From a checkpoint of a small transformer trained on Wikipedia.
Architecture: LayerNorm before each block, rotary positions, no biases in attention or MLP, normalized queries and keys.
Each number is 128 + 24 x the weight over its row's rms, rounded and kept within 0 to 255. Layers, rows and columns count from 0. Numbers have three digits each. The size before them is the row's rms in percent of the matrix's.

# gate: layer 8 MLP gate, 448x192, rms 0.267, rows 270-336, columns 0-63
# up: layer 8 MLP up, 448x192, rms 0.287, rows 270-336, columns 0-63
# down: layer 8 MLP down (transposed), 448x192, rms 0.114, rows 270-335, columns 0-63
gate270 101:139152139141078122139159162094148127146163101165101102119142145119117159109131105146095129142111136130100107110177149145168104098142149131103147144124149112151133157133141147149136160113141130
up270 100:151148079114146115154094141118132116127145106085098138133093137138143096126148143126145137179102117154117100110118101125099137130116162131152095138193132129134104150114139093077130131156094168
down270 098:124106112093120126173156125146068148125138135115143166122123134130134139106105101147092141111132115118180133142147093106134131085117162105121132165090186155114082113151139117103145093149060107
gate271 108:126110117146119157105110104119119131055154135133174124118133153116145151149164173103066134106140184090129145099127150092140101157133145166126151160166137146165129092121118120165131150135090107
up271 104:100183142136122101141127171164069106122152121157121149112136170158099135163135152092111099149165128155095107130166134120141118119097150169138103124147162171141125178123075143151121108120120093
down271 102:121112107150088141152111138143112128095137098158098126122168134141141132136122107154098135064157099117143113107127131086121136151102149132160159103122094132164151144114130140146133092116095164
gate272 103:143117157136167133130120088130154125112088154150144142160119076152151118129106116149100112142087131121164111145144110136139140097088152122120119183143130113110150131107112130128142089078124097
up272 101:141112139118162120150133119138166085152108115125140152113136121133154125174093165148102139140133178143132123113100126115135150110093134134123139122125083132130099109109139122123169114147149111
down272 103:099146137084140124111147135107130142160092135097171119163119158146176145169087162146154140087119144112108113141137128125144105126141135111124139134140143116130127125157112137136150101124131105
gate273 103:127117141117136117146133158127071091128128084136192146141105165154121151142181129100147117123115125141129117157156129150088152133102140112146099151148147180133112147134123126105098146164117136
up273 099:128103121129141125169140135102129105092147131122094114145120127096073148115173094144132149102111101102122120146136115129111132170130106160149069133162111133120106148126102150100156131098144105
down273 102:153147096150139174094134142124103129140177094139131128123120168091117086126108158137153134148149119096166153092151062115093124105118099093145191166146149134119140129133179140098158109141118117
gate274 099:139186137155151167129113138095145074119117168142135102154118142100134126112109107110178143130135094172164134134172115122146143135136113131133102090182128105162165129117136151139135151129115152
up274 095:115117146112121099158078133155120137154077132108160121073130134109132126097120152141140105112106117088187142153143109175115137124119122117174121129110140129153156127166144171133151107175142140
down274 098:189151129113132113120133166102104122129135171093110136145151122128124127097095093094116143161094045138112141134116135121119122156165089126109120134113101084116095129075141104158132144164159179
gate275 098:152145107086146071101091112154120102129128142104128080170134154118165111126108121120130116121093146153145112125213121169176091144163134188118115155136130161158162090168132130117109132138123134
up275 092:106103119170115137134174128134135070126142137109123126190142191129145093125152095120144158132127125134148121153133117121120100139127161118083141158130147103133137151142140129129126109114136134
down275 097:131171102120140140138121115077053131128124154122095104111116099146104140121100102106136140113081087129133116151160103141181142126102188124153128165157139130093166154102127147130121135139121111
gate276 099:137183127123100119123108121089115115114130130111163154136140126133113139110131095156139156140127123119136134112123151177135102153120092102093117120108155156141145150127116178136155084140102113
up276 098:082142132157152124149179130117147132124138136110106154157116104168087139092166160140168083149152077130156138101166090135123135133155149095133141140115125131141121148166122134128124117154156171
down276 098:096098112163115150151184104086153152144131134119153129174119110136159161109111118141140125117126157109134134135128130133108149111142162120117126111100122138092059160126137119136123106135092113
gate277 100:122082134090147158146181098125108110118149139142163107148107140084138104106159176120088126116103153126125163130155144175130109082107148113107139119110101153105172142134132106134129123123155130
up277 101:140091113092127147128112110116139099150117139139123116107103108093121126201150142105143165141139098120131126109146132131134118140051121153157094130127105157165120159152109105132129175091163085
down277 101:169106101151119129120095151143124127087130125136101098120135141143127093117115150119169094087169179161120089138152116099131155104106126105111111130133146114135119112142125104134141134088166150
gate278 096:076109130131147165116134132090118107119134143083121117150149065078101133142130100127109092147074126156129123137114104106141182104114146121143130154132157116121136113141070103131151170161158117
up278 097:114136107141139149133143152120132163138134148121120143119113147119133174137145141112145147102120141127105105127135100128130155135194122107147091159122113089133146111137136083158129188128088124
down278 100:121136140163112092097110119128131128124082123162155091159122153113118154116089150126157148116168144100132137179121115148126126116111122095113137129124135121141163167124140136165108058083099149
gate279 102:133145160107163137113158160073156122142101153127107158118156123114110133128134101162121096112132135151164086116134141141167117144129120144109070099171138114165062092171152129154121134184084146
up279 101:142082142138125122134128108129151176119131144182108121129135129094154102123110111152121152130172094146126115164119135137138137130140092147115136072164114103153150164078140110151124079189162139
down279 090:112139112126115101175110118139101102136128141132101126129131110139123097124106143091128134131121123143100075122125171104114111124117110137121156168122062124140145130105161134106118106158130134
gate280 098:124122122141085151153153097112110092109052147104135148169098135140140110115127115164120106156145137148081120115107165128078131133119127115139185173151164119135104112114111125132122138120118174
up280 102:137104155135161109125109133097118128128152155130184125179112145168157095132117104185127125117130113114114142120128129113117154114174146151156141155119106161113165146130163169130150164109124130
down280 097:129101176077145080118111179153144126070107115157126129152133045161109158138139125147126135127136158111107108107167136152097084141182146124159100134147105145099133104101128126143113130123152154
gate281 108:125148141110111119120155103123104112117120117158079138093120135161130119155105125140148105148113105144182156108192112112164123134132118113116128138142145147120160162124186075117149126161085109
up281 099:137162098129113093108130125129150153181144121113123149115076116063161139161140143131074100122097110169115122142145094132159098128129101148112123162116113147087142157116147140158117119116105114
down281 094:151093116161122101139126156138146113078152141093109131062149131128132157141129163141114153146126099094132144093127121095131121156137128118160101127126124157154136114073104128160156165110138106
gate282 102:151164125141145170141135123166158156166151128171077127147129175118097139139150122128104106086142113117142147126118109101163151104167165123107112133117107126141161156148126152130167138131155154
up282 097:123167146140096124136128117130180117156114100169088161149119072080098103099137084161128121128094122150128124122113111139142126090110160126116151080165111149108161144165120120147125076121112104
down282 094:155137104122126069154101140155132144158125151178117094149105105152143163120104137126153173109126127139117136111134135150117101105117120135090132110103163175132163161124127132145106109132141152
gate283 099:117093147154139139170125122117100114135122167125122122105075089138138154109112126112071098164131126124110101114107131098137122087099152150131151115110087111103098107144117139065125162151094100
up283 097:158105172094106121120131139106130124135101126138102149140125113141128095123118077173162103149125157104143123163134103146177121160136149123124106113131128174136162160126147122171169114166136120
down283 095:140138127188121104126089108129106130178130149137132143139120118129097125125142172134162128117153151108133163132139158107142150122105120129149156129150122130153154120144145142094137160137156146
gate284 105:152081115143130089121155115158098079104139134134150155136070130102108130151166111102125093124137114115103131128077192178150122142100111148133113127140115143144135145098135112129077107135118131
up284 104:157105116074158111148150120115136090103148151101163114157133112140128097146151072115162133112118119122124147115170116127101096119127139127118133166158142118132092112127099157159089106101163115
down284 103:158103139122136139097114150148143177160146124147134109099136130142109116163133141168072108141163135117132102115143116092131119132126129138155116136110125100139110150139110100194145125146148116
gate285 099:146139156128125147142148119124103095146125146128132127091107118092124132134116113137191123110108101161132147109165142141144102152173155148119150145098141138154170143109155131150108153155147097
up285 096:167161130125159130134145147111127156102114106105122127094122166093147095148110125119145163129165097124139145112136119127182128107056129108122079150146147149149147116121119128153117120139137159
down285 099:141162155120119117097133119140130136163144140131157142113146114123143123141069200125180132133132182148163157118118125152080093140130174135113116140136129087125131087151080139092136130120086131
gate286 101:089122122185126140179081110081102141121180110151121118154142116140137158114116147114082142135196147150149118134141127148137107173130131118174113138114148114120141135140148111117112093121161118
up286 103:095124113111163182106129116160159116110120083077116110136142127108158152142107114125116097090088115125142143159154093113072147108142097141149140162142084150142152189147097163108145103120152141
down286 104:143100097150148123115175140111159136162089099149158130107143086135148128113100115095163146086097110078099123137127115105116087118122104118125132136111125062120096134173094128162129094154096119
gate287 096:086175122131136151113155137115122117123127112115148140120108134138081163161145091142122139164111146151114065182149131106125133138102128122139140107115102151162141140107133115152082171126177150
up287 099:139115129116129135163093154080167101123154125117107109119134145168114118113170139118138114117139128150136137101138102119095135156134104145136163155081155113136140119168118116086146127135163131
down287 106:159113177144114098098133147098122140126102124158160126143117090148152137140084132094138133091081132107129133130098143151154125136097062126076147138118118130094168124136102120125163087131129098
gate288 093:110148124108139134178109160107133141140110157113136140100177149135162103150127130116135130097174116100123122114157149164134151142137107100140154156117149120097148116157127110212088138135160156
up288 094:093124167097130099098157105115122148156095091118077148132139154129161149119166129142134102116098124158137105151140120091145142118111113187166110127122083111132141129107139107134083129130135140
down288 091:133123107132126165164128134117125103094154095120169093160132110137141121132063169122137070156153108112112151123162145124127107147125120081142133119142111161139102118127148140133153112066107094
gate289 099:125091128113136161156144138137139173140130122093122168128125129099160133132119138116134127139140127144101140095117106129141142126132165106100088093111062155138122152137128133152121158072083124
up289 100:166143117152150095106126144138127138132100132164115140134125137109154139109106139099091139123129149176124107152127168134138113115119149112104162145131145140145107130081155123141152146070106153
down289 099:128157150104127104152142115160161150116154166109130104146096142118120128141101142097162152147119148143114175100133096112142130129160105110145125110108103151141113125104121134166110125131126121
gate290 094:146180104102137136111149108122127152137128163132148120115110111117149153157108119138105109146097124112121097124163125148152170076120100138126149137116121171156181107173137110113107154135151178
up290 096:150137142093096127106165128130121124093143141127142112106117128139139094105133155133150113127148145130116087122140107113095147170110114127128135132140113164160150135127145139100144126119158109
down290 103:109129096115123138116113157090154121132119147161131122073136102141115087149143142096116138119139105140103123149081153099103117102127130098170116090119132104073148128151143110107148118123121155
gate291 101:087122168109134128165119112118115122149145122098130127145127130154112114156086130114126102141092146124136106147139141099129175124151102092154119113087133147106162137158137128129132181144133125
up291 106:155134101118098144088122098140120111140115107151114126136125098095112160092138122095073114128100122102114131119132158155131094137099171126091084116114139141138123125127188143146127154102118146
down291 099:128115115107084114150139145146142136169087151108170195094136129155107180084092140121122117154134136124103128162159135136120105141124139138144127154116123094158098105118098083151131116150106145
gate292 104:163118150127126101089113111159153108117106101111129152123141129095138143140109123103088118126187136125122128148120082093109149163122121162130133110133106100085106111152116193109111139103139099
up292 102:159094139174144092118101137132159114113170179079119087122109100095163174113113107142132105098115137136172150092115064115150086105165121130123141127106137090125124136130121136147123137118131160
down292 101:082177111174152155181147103120119145137090163143136131142108091122138095101143145164120119103107114141142121164107090117135083167144128159177187143127116123124141117122117139134105141113102116
gate293 102:146113107160147170132122168099144177132177114107098130126136119076123134153148170127114082130089135140114124145151171140086113193148110145091097136108111162149109116116130140120159114152113143
up293 098:146146135120120112131122146175093121146120113175133171125099090091114085093065116145158153141115119144138134094137127109112146144108149120121080137141166101131116121092097152141121109142125206
down293 098:120120123152131120138143095150130107117070101161148117171128148134142145112095104117131123131088125150168111106095122143168132154137150109106130118073141113133136145116112139110107149089101154
gate294 100:107098174156154113118156109165165116163118124131093118132156147147118120186128080123129072130131126125135110159116166167159132146090182120144159154131147152160122147084129119139113101153165129
up294 102:132114168142126156143092109115139108141117097108153139141104190155142170154123144129103144136149114102119081131159131107140092144154143136115156115143126138161166134134131120128157143094156087
down294 105:114073128130089128078142127161148107105128134146089112109172137113096166162162080150099092096146123155148143136148090121127138129149167148123144119125163120099127164096155110073094110115122160
gate295 094:121126116120119174149154106080091132173143135186109120092133130113131152144119163077126155145125086150140104133117172139133139143098159139173147140159104121078120140137125147134133108130121123
up295 101:127129117103102148106138134104151154129149139158133102129171114126123154135143151167169073145125137128165152174097102129138121088131122127110150122139110150153152137144109120130121123092106142
down295 097:137128177143137114122105156146112153156149108087127127093084179138138122101124135138154184150160153118154105104098111130113159105087092154138103123143128124151101126124141110145143098162147134
gate296 102:160132128136097133125131131114116109099131147126097081123116129146115144136127148112112139127101158130129108120136119131142098117185144123144128123095077063154127122105162149140141082096154132
up296 099:084120174119119132094091080123122084091147087115120079156166103156114149111105133101136098162123135111116119142121123139143126140152170146146185136088095109156166157128132126109150101155139160
down296 094:154142118158104125113150169147111109126167110123106082140113144149145129110096111088124155144139156139152124143144125093128149154090172157097078109128097103109106127130153141051102170189136118
gate297 098:158132118104119137146116160151129113152139143120193107147146142123078147159159105121139150125100157098146161168116137190118084115118107146135121153126136143150089137176134126142143121106110137
up297 093:146169129161118097140099127129144140134117147163137124153115133106113089134147136149124094162140148095099137077110123137170127122122102107154142132124159115093119106126136145083181148102118108
down297 105:146121159106133180151153149106119183112142130150132143114138116116117110084069129173113100076153127121117127127127153144155113099118161121129123119161131119168115095167124094164094148183115157
gate298 104:125097076130142123128137105110110094142149112121117130165134146132139122120123087125132117132104088124114088154153153147088135125160171134113132120121121188100101139138118154166129158144144132
up298 102:088117143150130171121117120129135106110112154110078120151131139110115156109099100143145152143125105141093163124101093169160097148107109138141099128144127122098111163104114135154134146145162082
down298 097:111126116130100127096141134161121125090138095137119148187129115120139133152114121148167143121156150129142133112154112114166136146166153132108132087076128114113113125120130053150136080164122154
gate299 101:129149123114082129164130100108096084135162120125098134109131154098098111126124153123125147157148151170196127101126132124127139130142118135162108140160111099130085106120128111124092116153136115
up299 104:124131152135132137133126123125106136143102138171153106164109167121134101120146115136094139099085092119101103094170165113117151107154094144137145128104114110118150132088157151157118142123113160
down299 101:102155097105105153141112095105151160147112131162167126127113122087143124156138089141146100123148126103106126124151139115154121133167136122161124103112096101103100126158133127106136129146141153
gate300 098:123136172166158163103114097123114123135105102087146136139125121130136118133122143085117148153142078119132132118119126145113157111127155140146164115146119151151092114109133099177159144157149112
up300 098:117157160115085150126138109114104128168051122134176115107125117080124134115138141121158158094162120122135109072162094158170105101118141089132122157107171114122149112129125115139129108116085090
down300 097:111122108153101112110162163116117147160166157119151142122147135144149140155122129116117113148132119119130152118097111136122153094126126114116094103172129116118125124142121093188114131102112112
gate301 109:159151094149133144147151121126131118184146093106130144166157116100121139144148083089117124123153120141153126076117183099107132111147113139118100095108136131181151125133129110140161145117147174
up301 106:107120144106164158138121142128132103118139163120164138086134115157133155110169156141138130163136108128123165137141173122145116125135144162158114146106153108111152124110140091110103152127126181
down301 100:121103101158095158106160088109110112154121181138108111147074103170157144096151131123159186139147147151120102139136151121132103123157168144140140147106129133135135146108126106097197091138110120
gate302 100:139156140127130086125121140112136149137112157100123129140139120157101101125153117115141101139103151095171105126129126130125132156144162130128113122185118181118154120101183097149119199117097120
up302 101:143146139120136162099153130095114102098092101107158118099128108150101114098147137095115129080113112142117118104103148108103127159144167150129119121137101110136164152135124142113128126154115120
down302 102:147124124128094143095161166133103133157112088115135112167111141119120157090107161122130120119100127159113142141104086173098127101161155129108118097119125090130123133149091138154103132129159107
gate303 099:165117129128148127138110111151119091064130112087123126154106126101112090155133074125106100133097164154130138107127177104170166161134137160140136154127140179106122091127131117112121156119172128
up303 103:128108126096166114180070118152131143099155153106110151174169146142109129186092075144173165118164110156132130124083128142123149079149108165083117127147122143109152117123122110146153105118100161
down303 097:093163155111118133158162143135162152114161117146133100103116101151115155109128101136121122111082126131159145111126116071138160092135133120122127116143135113097121145086142151128122128102119134
gate304 093:163090102113109126133078121168091137092153125096099109146123108182089126154111139124154156150090121152115113124107119150152121117106136067115114110150139118139157140121113124124113088105090120
up304 091:124092133132094171129109131099154110148117092101114122179151170184072145127126134125184137142148129138149123121106125137111125090113128135110127142079109098166150117177136134132057085117072131
down304 103:128129124133116143134103144097111154165194130128112150154144109102137104066138093156134172097126108165109127148132117148127156119113122195130140145132138128134112141119107128103140141145131154
gate305 100:113123166158135115135168144121103125110147133140131099139101103209166122150143097129114128162113104086117118154133192112142160128140115138154123145128139145138134141097084129137123137132114113
up305 101:162167140145143118135107099139157128142119147110128154139149131143184158108141154124146119092142115150140131105149131149163093112092108135151156149148102122145183137116136139053100111095113130
down305 098:151133087120115149105128123091140135122134115159102130109159117105097064150146126092168094143144156126149162131150135095134124110103135104111102148158156123124118121133160176145101090129091107
gate306 098:118157134142124149134166128124170110158132155115136148137145111112146119114160156128161117141125134114162178090148124122135188115173181104117134137149128133105089104134078137145097098116120098
up306 099:117136187150157168116135161057159131146172110117141122141156135155103156109116127136111145110142111149133115080142117131155160143128126120107114135172171137183120106110079131123129136124104161
down306 104:107150139142141143143170114117135135149165119133139120127067105106124141132075160116146109133141112165144191080132110123134165091129160100123147139129130117109146151080079131092116116131092097
gate307 103:122167145108162142109153092107150146106118150144120102145125137130092160114120102136106146123135124085156125081148098164145091132114102120146124110110144166129152087122105072174107142097126140
up307 121:106103149098123122132144113153140117106170152135138182114134126149124130141139175121100105094126130156113125133110146093138128098165164141117132160102092131160107123112154152138126108153102157
down307 122:122118113123122139114092106128130151120119121150162144116138126106143130116139159127147077143132134156127102135121165092083123090140185140110127160107164180132157142144136196132144083149161158
gate308 107:082099152137162130125143183095144130162087142159121132111114109125105141158123169113123111136121146180152127135119149135133077149105114144134140110127122139146134138159109125140091142166163145
up308 105:167115120101090130148131158133176160130125163156138160086108111130075123124101108107159138132145080151102110146155114126133151149129142120109129108101137142107162131123160178107125127118088136
down308 103:212142142092108120113137136142137165123138180108129114143093112157139108113118126193153172111127145126123079099146158136105116123127084147122142128140142131111076140164136121155144064104112108
gate309 097:149125101100152099199116100135148125123109144125120134108134090086128164130129094089113128125114169122152103160131145122153144093113132113064144127144145118101120129133114114116151109127132162
up309 097:107176160128118139124129144121118127170103099132115116125125115182144143153118155118121133115117089112133127125096113147126104132125117135151149092101119138107107110109105070138151163111109111
down309 100:135152125147080121121115146143097137119116173118138140065122153120124138125121139131120098097123135132123138122100115092158163147084122155147127100133153106095106121136108113098117169118116112
gate310 100:151128135110116120098092141080123118128130132106110153141108149133100141183084127106145153164135150117120110124119102140117085133106092112094139129098094147137104076153172118126128133110153126
up310 102:155066112137092144117130066108148120122096108147165132131172154133122141120097132177143148092159173130145132136124140118144110149135132134120142112160147145107124125132112151080150113112170109
down310 097:100133161103120123100122133110159126130163169104085122146114138117121126168118119168141150127159175120156163126128159143108085131110140183133133094169129157182148097122140122097132075137120114
gate311 092:125142147131169121088116137138080118085101083130094177142127132095110137179159116131113142144130104144168128122117111119169105135122172130153125101109149138108149112154105134140100133086176159
up311 094:109108101150155124158133163109129128096133116176098111077149044146140102141111109127118156146143111097119124125101106117120166132105111198106151115117136120124120106130150085153116102117134079
down311 101:136116145057132134129140124136080166160146134127118165119114119067135140148106128149120121210116140171142146138166099131145130115123131099164127099102094088136101124138106124163106119129140137
gate312 100:143129114110176114115158093178114142134096113134165116123153119144153101136181129139129168097109123119172107137152134157156104116140119087136112148151147101138130117144137101145099126112147095
up312 097:138184151061113135136128158143106118158081098184142097105154123140115143156113114135119146101087119152155117133132159169137147112100147135125123140129144098133091097197149106142166145155125111
down312 098:113127085118120126145098138121147120164175087148125157154119100141106111127118147099142175110114125196102083140164133150123143127117121136146113155099156107160179103127136142104133133123104153
gate313 097:122123058128136139104126151168097149141079129123175176150147071148154110172118112124130138121137130142139156152141133130111153119135149106066125138094161145153105151158064143134110123094128159
up313 100:150125079164084154141117125149146109129109065157141133114141111144132129174116140097163125076100126102099179101127143142135140085134122119115141128128126145121098146211140123095113148135085119
down313 097:101131095133113092117125160161135129115149131135124135086139140144109149131091113138122115102136144129120099166137157141111129150129147119116132142117162130126138134161110134107203087144159152
gate314 100:096167134131154132098139105148145142096101116140076119121138164154130125160128082119135131150141156090115101121116131105143126085153118169108127128183135143122159144113165137127074122125153120
up314 099:166137126145124088152148095126124129124096150125160132104113137140121120142120146096128122112162152150168162136098168137130136150144097147121136117079112109089143135128127199120158125110124148
down314 091:092170096148131101130119108161151123111123151139095133169154118106108119131135127157145161129144111109078164122138151121143148133099151136164167124137127147092103148091087119155096146157124120
gate315 095:096102140095135153132088114118130151136125146133122113171159167116112094155179152064167092136138144091122104152113128174154138063161121114134122152133099105152117069145116151133125141094134128
up315 100:149183156135098129097094121109167151144147114131126102134173122135160130145163141129135126128138142113102140114148089138129122119165135112132162076107170152117126159114108142143139183148086109
down315 106:116119140107118110133112132110125143154122117107148127121138101125139180120079090118121132111101102120101155125151136137148134145157141118123117125128100178103144148164150141160100143138156173
gate316 102:140118089157166132102155172105116146166107107133111134096129130082166153110091160107129166120181155116138124118119154159129109160056115118164131126123105151130119119143166116179137130100118109
up316 098:104139141152137137121154152166183174107126111157098129147159145122161151153099134100182176146122124144157137131132169141133109195122141111200140109079112164117112111141109150159112106098092112
down316 096:116117096106133115159142044171114110088126098151164101145112126131084132103120175130124153136120136132142134166159130158103153170121111142162110133131146116131137169123122153100130100110150131
gate317 101:147160116128139144179117134108155117135155142104129125090140131060113151163110111151087136165121105127139086149151135174127132101112063139135121126112117156133094144115110107110154108130118126
up317 104:156132181154105121103109132116140136113131142132095128147089136127156155169188121125125172117102149095102119124090103123121107126112157147119155136130157105151075144107143117157101146132112117
down317 100:116135107136124103133158124101134107155133095134114110152110164101150094105167098123142137143111131150143145170086098155121101119142128156124084131146089106124085139125107147149160132133094114
gate318 101:111144093131121114129110082166150102141118108117103127170150123141153172124091099109102109118127099115082108159119162194146125135140110139149127093113116167157140102140090158141117093134140119
up318 097:104131124138127097165108158128123144140118117134109137139101148138167093163090144082149116099122153138112114128161143099140108167135118109126118173120106101145098143133127099124170111142126137
down318 105:137116133152126076145132164112145152132162119136096159142137139123128121137157137122142165071077118096144108190099110145115150114104135112097097145123153126114129135136053146103115146122129170
gate319 103:147099171132144162153116112146097075120110125100130116155112152118107148121157138167114090133135122124146123124119183127105134152126144126129140129146176132146107189180103141110144086098165112
up319 102:146139171163157139161133127138116129125126122111217088085151123129114127090142143109127106139134083127101142102135117143109131108104108125115143101130136083130171098130146170089099130146127093
down319 103:164136107165132145116162128112149136136137140100109143080131133140123127080111130128114172078114101144102113143155134113133129130085141142101121154145121149115144138173135148153175133123130122
gate320 100:135148144150063103158129096128139146165104144132103090129097133117140146113101118096128136155142168129120135102116120102122079150131131142143122132119125170130112094147126131100112147157148097
up320 100:129133117130124111093112138128106154151102141136140125182110119113079110124118083158135122140160150072107089144140105126137123096118135106106109117170089155106169092148117105137137147105126120
down320 103:129107099160123160138133173129120120132089147130111111118144115098127146112175118151115152132107139122120120137109141150100136157153117114105156148111124136149109139162143139091129094139135129
gate321 104:139149090127139123103119127114128093142110099103135106161156114129110111123135062173112138121134143140102096141119160112091119116153130146082127124105121132134105111125113148120097095146123121
up321 101:144095147176081124098140111131157158127121121158165086129135123102114114086132129136125107124108100154162128165167141138137134158145063129134136116134130136118130109151123148103125085139117084
down321 103:146138131116137119109160147095117115121144133158107128111087131122122141117107147103108148118107154128135130119082097137117148177131146129084123137120107150143133116139140122138109113159117145
gate322 101:149104133122106172126129110160140108155166134149120128142146151144118165161091135108117101110073077129144113155100154134143146146080141132119157153116134149144122160122148160128131118164172124
up322 102:155113182108108131142128170102121124103127092144120149131099122152093121198140090131203124118112109126146135108088162128126133091121121143124149106158090119087112161131113103139063105160121142
down322 096:131098148160120137150141128093115146127096134134135179152107117098125155149179182129136145156079123129147104142169139121144179108120139119133143107121107145130065100132077085162104136065137107
gate323 099:138106148129135104079128154095138137117144162125098096132132121092079135139100125108111151132106160139175116118167174104107136140109159126154144154121121158139127115151098126160153137134141111
up323 095:112144139140128148126105174119129075068113130089107088091062172152124123135179115113127108154096122171157134093111143155117132101157118115136135137128138075108115136115121140158152127152137133
down323 093:143109128146102102131158146108157135128112089134162192098147116162128098116142129152127141113141153121098180135125061079152111106124119152124101120136133139097143122167120134099134124117167147
gate324 099:089148129118107100137132142114130166135174130057137137124125122136094089099105127133132132098119131122108137093182163133144156123148137172130137153137127130158103156144148083128146148090140167
up324 099:129091117141127167142114104097164078147140141128123102108078132125154125144130133155112108077115098142138143153159135147103121121118147103097059074141117122139137124159136160103118134112097115
down324 099:127126129105114085147114115168136168110151144102159105111152119151122138123139117137184160159140124108103105148173140110135109153127117124098122108133135131144179151091141112087142139135102154
gate325 100:109131170155110086160153149149087123120198131108146130161131137148154137155163185109091116156144130134082120127133108101091146102146162133136177142150111095133165120082129117145139113132106123
up325 099:074110087145162137121131117154084164151134159116133090141098116087125119147167150153180112117133079194112134131140148104103154101112134138120132160133092156138113141116143108108115118111167089
down325 101:133107110153150119129141108108074143132113150123128121172155158115172090095119146114155162082120053119151114150081172172117162147171117172131120126124102146145146125123139112123103118157130108
gate326 099:122113126112138139102140137124131113140142161162136094146112135178093112187130098120124077112149110114118149141126125103141129161180169107140133123126146161096159119139152191129126137130142129
up326 098:150144178133077122162112170092190167157148159140072139124159096127133132142121093118137136137171137122140101114154107154096107151129085102112098129149096105138134104140174157109098127123088106
down326 107:172130163129140100131139103127173127105122123067140105086111112137127171155128121133161062125126122107115155113147098132110116165144165158154153119164105130125109148136084130121138100140113095
gate327 102:099109199088134142175142122092154134135091128102104139136127132130158115151143148099144139126115133084162132108131082138150162103143111090155120140162161170111141085101138160127112132158152131
up327 097:119114130140151131096139160135132117147124100107115115146117127119110146121114133177143169139144103112156185130119141141144191158135101136179126145106074135101101147132150127131111110157075134
down327 096:093123115131113116140138120128097119137089154159107128145150118115124150121116135101141089116104120135118106107121158114064094114143129094117194143127117128137116123151137099164158149133174102
gate328 106:105108110123136155170151136132093105131109091148092154118094156100135117134116121155160104106125143170123155102150160131133139125130158191127145160142142078123101121157097164122125155155120110
up328 106:112125188111108134168111136162181145141151140116138132156122159069142134105143161135158129156130146116128104154153134153122131186182163137130127142099097111145126149118098185140155103109173142
down328 101:140137149097125133083135145134116125117133126110103164120080150134163100132105119137167137124155118131149089132121107132149164105131163104111141120164142138140090135157106120130152179114117096
gate329 097:136127139110155132163129084080157117129168117117119113127157130102112166116167091152125136142159153139104151107130149127132157101071114080145111148142144154103116108072113108127133137127148139
up329 095:143127152128142166137114123098125124115116163118122095136161134151162137140142138160119145079077200141151148056148107060139154144125133090150103132073101112108097080133124158155117155107122146
down329 099:124136168125078125104124137136145118099087126114157116103079125104130144102121119103105146123175085130098141126115168175118115125181131148119130129118162119135127160107128148114113125124090128
gate330 101:136135141070169083115134185091129104123193145151131121146098119079115095104116139110144126099110150149154159103142110112182102123083131101123108128098114131120156119124114095132096130132127126
up330 098:152155105131129148183127111144132062150114119139083131143134143106163140152155148111111158143138124188138140132106147114094153109145110145123166150133080140122157151102135149095127164061123137
down330 105:097099114175092152170106139131146118121089136124151184124103125158110098118129102109142104131095114124084105161130119110139123131140116119129128094099147159080127143133112099141144156122122144
gate331 099:154068138176105123149143116129155154129120122132166140110137131130124130126103157126130084166181099137095105108155137134097143140105135122130129136119124142147140127125160163116117128136130143
up331 099:086112095173094127099141138102109109136106139133120134120158106124117116094131150133111131092159125133098113180138128156070130132146136127170089127080140141146110090097155122142086152050143139
down331 105:176158151139127091099141111150151129099098097103166118099119144127115120146118139138120108096105148152123141098109130153107142173102085094136153139147139177107165145088135120128115113141119129
gate332 093:136157125089174160160139092137112144127105117124112112130123122142130143140098142129113082121170139152114154110142119105181127151167144123085129159115120164114153139145121186166162126164144169
up332 089:127138146100132128175111143117132105147107108168128129129103135159139117143155156137168131107099139149134133129067115164104158081132114131168157121105083100142143102116138117130142123130106161
down332 096:120131101135163122139170136116121151105121133127153180103185159148134155140089100133163116094150111081164110094115096161119114140138142127133096140096139155145130090143157121137108161126133101
gate333 102:104129054154162135084140149094092066124145136125174162140149103126144118145126142169101123136146153151141149147170135129142110166152124120101117115150105144148102147145066142134128115100122125
up333 106:164148115128141132123085146117070127133108130125178146135136146140127119119078169137141095129105110093191143107127099138165145151141109089127115139147152152160083168124143100082135114156110155
down333 104:164147153156148112170103117144184127143133115101139112128096154147106110141188164125107179125116123138128114164158147116104147129127141115135083163143119121159126131113135124163140108069136117
gate334 098:146095120104086131129134138097139114173131147069100096163146133163071166146110080153105093140126108161135115113112163128132124144130100129111109110133147164158123167093124098171100110131167109
up334 097:114113144177124155156120122123097131150154149116156125164144144118144129121136132146102161196106104147165154098120107138155131100130111159119091073148116134130110095100120139123127144104111116
down334 099:114159122117140175116107144165119134157098117122149190114116110096171139092144112175128110106079129121111148147120144175122135150076116122142101124148099151111154122078130133108150161100175136
gate335 104:151094147128115172146111138115126144193113148112087146128098131114160142135111156131125117149134154087092112154101109135094136130164084110102144102171158134161151135127122177126130130116167136
up335 102:100140150094116116165109130138174131106144173092131150093132113114073108119113101119144150147119159105131127179143126120122136126131125089163133143115090129111176116102121141122060123129125178
down335 094:119105139155141118092116114185111118155140156140118162174120148124072123133146136135120161112137102178129098170131114125084119132111118139120119151103132107129112105142101126137087115110146121
gate336 093:203160123132139113135094122095149133137144126116160123119134166130147139112110110158088134067119086144137184161106152157162114074145147148112132177173154182142099173127143153141131175105148148
up336 095:151106174143162159135140118109141108126118158159100141169098155151128158119166157101105131148097128137136122126141151162172146145120126127149126149195121083142143103138125167145100178107121131